{
  "num_hidden_layers": 12,
  "vocab_size": 8192,
  "norm_place": "pre",
  "rope_fraction": 1.0,
  "bias": "none",
  "init_std_qkv": 0.0245,
  "init_std_o": 0.0245,
  "init_std_down": 0.0,
  "beta2": 0.95,
  "weight_decay": 0.29,
  "batch_tokens": 65536,
  "max_seq_len": 256,
  "max_steps": 4130
}
Each number is 128 + 32 x the weight over its row's rms, rounded and kept within 0 to 255. Layers, rows and columns count from 0. Numbers have three digits each. The size before them is the row's rms in percent of the matrix's.

# q: layer 9 attention query, 256x256, rms 0.0582, rows 100-127, columns 0-63
# k: layer 9 attention key, 256x256, rms 0.0561, rows 100-127, columns 0-63
# v: layer 9 attention value, 256x256, rms 0.0661, rows 0-18, columns 0-63
# o: layer 9 attention output (transposed), 256x256, rms 0.0687, rows 0-17, columns 0-63
q100 089:117114152090125094091156160072151151092141148181182155109144059121112108178159140081123130128117121144146114145055074153075112177203099183084136136070135110125162138127112120192128148158192136
k100 090:084112163173158125144105141116095153149144155089107097114218096127163101154082070127186113140169096115073146129151125173091158109139142141095133116103096166141118110223140145149057053119147165
q101 080:115150114141122108175112117150151126104133144110127145172171095118097089126127124133090070109177087117152079171152149085134066120159107112144126119130125180140154107139170130081097165098094105
k101 081:152071129183187145132138125136158132095114182104102138110113069178093108153124158144126172128143146137127103175143115148176144127101132122054099117106126140121122125195099080195085097076183185
q102 088:100107093084146095153084118147192143101146145162160121139113110137161084156114171104132126126130136125127140112092111073140141149129104173105184133116129125139156096159129154106119167158116130
k102 091:189111134154084156078196092121064136158066150101124105123161147133156128146139141148122114097125125105127148154190123069118136142093122179152067157249090161122103128116139152144124110110166140
q103 093:255155186074153122138095146119095077101112087056105093100127150119107190140160163150133124093147127128103103112156097096157163111086059106134158165158101110104113163083139122124068110181121169
k103 088:076114192126169143134132092134133103077177126114185198123081159106113097071141106098118180120148101114130146144144118156159117140113160097137108098065142147110064128108097165138138120113151089
q104 087:113172122172096106091160171103128095125113119078149096087152054114116100093144103150112096151200111080116171090156103144064143107094157122104094150165141137149167137107145046205164139085062047
k104 088:092146165122113062161163142143119137145133156173088083120207113100123141106160173138156139086164099126213174146093140088067101152113121119125164157114092101152121119128140038168065115084083177
q105 087:180174128147160164162129091130143142112118167154129154108107062102115123074160129060141096168125140131111117074086149132091120162075151116123195077121181093119149096156086165121091091160139093
k105 093:130129187158151099129104136135098154070135147146099120057204081194110127166148138143102199117173101142086103066162101133141174129118089112051149127072090164121088111135124110157091123102098116
q106 089:145113105099112147166046130086052122145181143122123141100122164144098155172150123137124128065116132160141092130128115113144164126123098141204070148154112055113084147092114152069091159139161119
k106 087:137149122143147167170143097166129141040137138100177133121155196149128097097107115067129090106088147085102128101156112131140145077131135171105112135099172155120117152164078152129145083159160131
q107 078:153152090146167171108139066152133108148071089175087133123121101069117141081124126101137148183097131127118117134143178140101152103101180095109155126115113115110117084142072121116096102106092057
k107 080:127118116154097064129134112146105185126221129199150109066113036164150129163186118142096164174101085160102090072087106112108151123092093141160137182058114101147114173144134120174125123145091124
q108 095:084115124104108110146042130175140103127175153115207227170147162093170091109126188165093167139110149096108164143084113130148144181157141149167154132099103146177162102160123181112124136148092144
k108 093:136140132166129166146135118158140157157099110207141175144145201142133114206133124089107114142157123112140132164210154075153102135166099130118118154224145183097121096112112105155151106130120090
q109 088:159099165104103083097118120117126128109148141076149186118101124122128127155156140091131159146109145121140160104115143159123142137187107150127143127096169073142148159130126150139157137181153140
k109 089:093134139143120149120137185137164178186133107130133149140140148123132112157062164086122112098170131103120136147135172129115059081178104089130150136149139121134095095104126166162118102164153092
q110 087:178134148149153097140198113100112086110113137099119148140111082127129136154199159149095129094093120156120081107164128096077175141089098086133115130106107143146106050103106112187135071169135134
k110 087:129094137119041170121154107127122077141132081152121117116098120081113095184126097092117117132169111157133129138176159089115116120127111161062120097169079172219124109169119163148112104120144088
q111 087:091100123027133138095075134045121108145104133126136185183153208131179150061157110121129062059061124178136124109087165099078148114089134149141119129137144084085139123133078154083099126102135122
k111 087:140159108061169142134198164098134115114162124146152134160183163099143098153208140163112157160087132150110112129149110108151165110094066167165149113128110126085153130127126145162155168212154164
q112 077:162088135184062196154126138139123147119081080107161125158148106122150150142183155135117141185088107115138172140174133145137156127155124093110153100183119161150125053145151128113105163091066113
k112 077:132162096185116112123096111122108199136155106105192107136123108095106171158150150155175152121143123150160108158095163185168114177075076104089111140107172101124169104089155199120156151127176062
q113 091:149140134134150094123098115129064129119149147114137094138201117146121079107138130131157118133121173150099085074106165107151154138106121132127119126138155064130136116106155104151139062116066146
k113 088:063152182091147129112121094116181136096124118145092073080100191116173091177114136087038133110109131105185107159187091086113113158145145137140085134136125162108186143088087057090083101172115128
q114 082:134192094071134119129158101090140118134125123172142190134106153144191142118109087151153138119068138153084166093125091120124071201129115112195096118167160133132179072131114137104160082143097080
k114 078:146158159054075135148147127190115186119107128076115083162101077114107107127156122152121144158147150139114133115157140147158161185106110119096106115128125094151148069113076116148125190121079079
q115 096:120136090138127143120049104187158140096110148160200150098085225070094135111103103092102195150127135168136123097116168137120143133152188103110123146160104126132112125110107117080101127193121087
k115 092:214127073142085133136140153175119185126118181192119169121154112167129136091112163146123166172145113069096072103135114128098099103094136093116100141197139096077112163152096146123116172133145115
q116 095:095086120163130125079082100140139137082140155130189163150127109118037135159103130133142160114173167098145116130100141116154105132187182130168113124102114136172091157180170137132152157125136129
k116 092:192097105194169113147119143133114155111116106131104102107127175143084124144100120118100126141106097090128084158132135114159036060122165086139117104104130183104069101156093133047155110078171150
q117 086:204177179084184106131134086187161079140167103129097117079154128115069152127142187136162175160186110019075140119118064135161104166129141118097182091140152114136129129107142133139124142181081130
k117 087:125109197162175142116098101186158131099100118190124207094124133134163125156145113101150129142097163151109145133145117116162150172142122102112082177090111139095106115083148087118148061094068127
q118 084:118123133152109101097080126120141112166134099141171118117123162102108146111110097108159070116141069155163159122102109141148093141116116130155192176117111149111110076215064091148129110149119095
k118 085:147094143145073102121148154095077179127178122036131180167113156154110132105026108180164171103113155131130134139128099136146138167132102079120081098083168101094154145087166119102117145154179119
q119 082:200122136143139132154092133125074105201129171110157091128166142071074148152157120148151097130084140177119067218090138147092132141123137105076155182077120036143117081154110085156091158135128147
k119 083:111143108128123136105108123097110136173149094150079125110097158112084138157087104179170115146173125131145117091157099176134220137106122159076112163105114172136151111128111098075127076152109122
q120 081:132111134170141146088133134181126157132116174129131124108134140127111149150074123113115149126134074092116097133135085141127087151185147164142135092188139206094181105165081086127146106139155108
k120 082:195100100099060112127178167102093108100118123149137137121180124111127170094149112155133134117119100095158164159121084076154102125106159088091109155122108120166129107199134111095083096082152124
q121 097:204123084167147118078125102144140154102096161130128135148178120125106099141130126147147150167105098128123060113134160126150087205119136131147141176146109113138092122107129126088107064121109154
k121 097:143113110089052116170105145101157158071161141093117155098053131147129116130147110112070192148174068124144097123140038124134151122108121121115100088149166118125139091133068102109133125121172066
q122 098:136090098145094136146140091158178136111115147137137235159107140133170091123152103102064158136123120121174209127153095186131090115134189110133139116155151194141084078186149136135145148068127086
k122 088:190177110194162155148146133137110160118100078112107121139140052124120160177110128127146158159140189170098100107151161119094145151166092070128152108121151082151105088145117116135133157016123152
q123 081:135099167067203118104069147144114118148190123142073115090136167105102164133113138174126093125096086135091125138076119101118154117165130112140146082146122079075142154070136138120133115179104184
k123 087:195145124128135155055211102160124134161084125149157193143115210115173160115152120093126116130080187103134162108144129122159134116137127142127087156164122093066099139082117129094158160155182117
q124 087:118132129118099156115178098122107128148130103064146167134121118159127156118164105141064145114162109158093150147128109150097179135038109170045151148111109112115144096176093121127108127176170085
k124 090:058146115166150151107086136179135092184193099118099153115071105130123126105134130181125145132143177138109096071143130119138168194152109075148140149073140092171096102122162106160135137075140132
q125 098:189115161152144118090125131173146136099057080057146149159144188098102123146138155173137169146144135144123105184137166072154156091098177096125163164152095184174057181086141105107112145120085146
k125 092:138173111183094188130156150146179175095092119157156167107101198121141150077169109107088125093110103119140118155133092091154087085103128088131079126082148136081106107113072147139186174133190109
q126 095:127128147151128144107110140138162179115143094094148152109142092091090144190127121164143178143148172125146169134157107141182109162196110119132118129134188129131098162114112173146142150142145113
k126 099:146156168169082190139109097166114210170126120069140087110110173195145164074105103054158097172097137168092133136137081108084086185135126123132091123150066137143103060138102133125129108126160138
q127 081:027111100113096064141150104176160160112124168154151124188145152148216109112101160190115096099133158124133156098076132121163102147141130180135167157078149143159187122146103121075189115132092155
k127 088:158111106078091151115164140113151130151108124135131119165101171086145123125166120182123140140111137128125124131144152140187081139122124174174141092212114142109170141091128153102120143141124129
v0 074:125168180171099157136131127125098140097119106132145134087157167170118129093115133142053085118092122118132131121116110148103104120120187142205138115158082146112152117085072121085071128171126138
o0 069:093158130183119156119144161144112124161202147112125151184190096133147139107129155155108113171110120118112100170088107119157067082109169104089173169097114141079138147133098158155166080155136133
v1 065:128204109119161113140162118164113128099156134142099071059168182133135116143180093091070144033148152117127146162123100131076086119151137165136119194157062157140117171105138108157193117153117110
o1 063:167092128112052174116122149169158152071145120165161109169123149138118136153144129128114153117133127121110129147083093161210122123099065090140107134131178146141095114139166104192086152161154083
v2 074:133134145076141092125138084129078170129119107126127063138087174137123129171069092111133148071123097094185143122092062134108134130103095122206143114108115094186157134099174151089114147128099078
o2 070:137110115102109118114107137120089163059192151128162134106074121115117117144192147143139122152135041106136058175091165123160130110154116112092160131122136145150159139108129073178090191078136145
v3 069:148116101089151100129129084161119097071125163077092099144076157129124119138109098111076088136099125121166142183092068097150150091155111124164116140109123156121106089136095151160140139100059117
o3 068:161118135115123129119097116101080163112111119096119115138118141119144134142115098116197118091131094085145100134123129123152137100085091105094132090156159120168187123149062097205105246119080160
v4 060:152134135163079174137079146116131105115149128115079128123057145106178089112116139075122083123082118098119155166107141094161117062142091159088074166114205135165128107156140113118140149130074133
o4 053:166207146087082173147178149172154157107100139133183083192107139127139144160129146164118161156112144103141150095121064152150114159094123106060144092132138155165109137138104109168095114118121085
v5 065:109158105127218131096117137152160110107061077167141175152157101088132132126105078109161158103127108153114102124144171111073132190085152120138139129084102112102098093119182169140122124165103148
o5 059:098142073144147093141129072086091163141109122177113158121166093182091146140113127129186117098189117144098088194202126086146115134131066143181159172091103134180171088148143106149159154097155114
v6 068:118095135067089128141129078090135119091145113124140148099099147207169105107145072147118102138152082150163089141187124104148135087151150105124108120113131116136192117141140138114103144089200136
o6 065:124163086116141096128140172118079174128129143115149151168132115152127087094122137156068118186133139075109165080090125142112128114126068102143132185140148142101137149122134129143117157083079153
v7 063:120079109126155130169172158173105146106094161130138052140128168151133115148102154157119157097126059116178129106133153121109144120112083076125138096111128084156113101147172139140125124132118150
o7 056:108170149116134119119099113100115144148136106134163188089111156118097148096093096100133134142143077110112125176167120127068070096178124120140105144108072081142161099151085100131061127111107070
v8 065:127118128194144125083140172081105098119135141156089157130070102141121122118157132092134129106113110068111139120117092099193119157127122107145149105101083157190162088140085122090169098106102122
o8 062:161146178075128098107178140124106111160144118111170129114120104124149133108103169172150131139131155202127162134118089101153123174118082072112160126195146139087176087084059129175144100139123105
v9 059:108092166147162118126087160091158155180115154097167194056128108110208094129117115127098124138138121156170093146172144098155071108121105110139146119114137071089132121097091124144132127145164142
o9 054:117172162143174134082167103163121086128047130114110101125147154093117141156090152099139112106130128099125075119090063138088118047103145102123112187117141155086114104105100181128121114148128174
v10 072:096147106184058114102119139150127158144106101114099167117191106109107144098128131112101143129171073164137130158102126159117139083127107175115118094193114080183167181117168103121062138125106138
o10 066:151092134151117118123122083194077099171120140168188123149117145126126170132126145101173114171116158154195135171124164146145092089140163107091145123079128138093112135113101127088116095101133118
v11 074:144116073119161073152137135098175119170134117140091143159142121120106119107166158152143143115142116103176125126127126100179156096102070135084131189143162136164094124123122133102122147067155128
o11 073:193153128097127073100102039181041193049118123109126125091117122161112140201098118138184136177121117087146077087123165137166156101162123091139090078143108134055123161106138105140061122074105123
v12 067:152107111140123143061119147070112094096113141111150063133117123068121171215112106168111117191137132095132135116014116149138128105156193180169159119130123146142147146096104121122143103155142136
o12 066:127101139067062130087136150075141075175181123063110109141055161134177134136170154167103108085114137171159152083156159174222194136122164102131139123134152192165124104138139101125111124166139116
v13 079:104107131148123112166113080088155102095121098115086106146076136119145169096089080203125094125124125128153117167162171151160123090119102175070116141100126164148129171143175185164111132073114112
o13 075:182121123159144136167083124137047165156136120124124119102091189133117121084147120108157123096149104134160121101144174184107110189116108162087118154098159071096097104149117154104068113109087097
v14 071:087152086141153102128180075164132147091152124133114098154119087141096148128123130095175085079170134198106108113201112113146183090118137100092150083161085105175074121119091113129073167067109148
o14 065:077140115113116086116138130150124094103081132163185113108127102132095122140085125113166191139147151080168119124108140051088124097168128120162124134141070088085154141170183077126090147150122180
v15 060:131213132094168175142124152118155101130150091143152079100116133110111164107164104154139148193169096160083089097193134119141040172171085120195152076138127107141162112136173132190119165156142130
o15 055:125096084131118134081095180099132079162140166110142125157118127123073081127129145109116127067112126107096161123135143114144128182161120177116082140120107088093108143141170152074150091082136127
v16 067:099109173120153100157142135103125134183143131155067134160136156145158157106152165137124108165109162133109142168128112152160136148117070092096151115133151103073183122155114113061127091102137085
o16 069:123107195130145129149133124105109103155180194165115081098090110076136078103144095143150132087167135188018151137185160139093160169177170155108123166156154126131150159112135142128157111105094116
v17 064:113078113183099161151126087194103076181134213109087123099157140177115060112118183115138148076089081115123107184114146162109120088097112158070091136088127180131126148095066137141179107127155160
o17 059:152153158102161158162129157106138146099125113066149112164124154119135112176133104150124154170130135154155100125116102145134139114112142098079082130091151168134120133090103080137114112137149083
v18 065:050130073155115146101114134140095116127114124113147109101172157133143090139124084117135061114140080088143134173117095104106161180108131197088185138148085118142121118076075114127123161170177154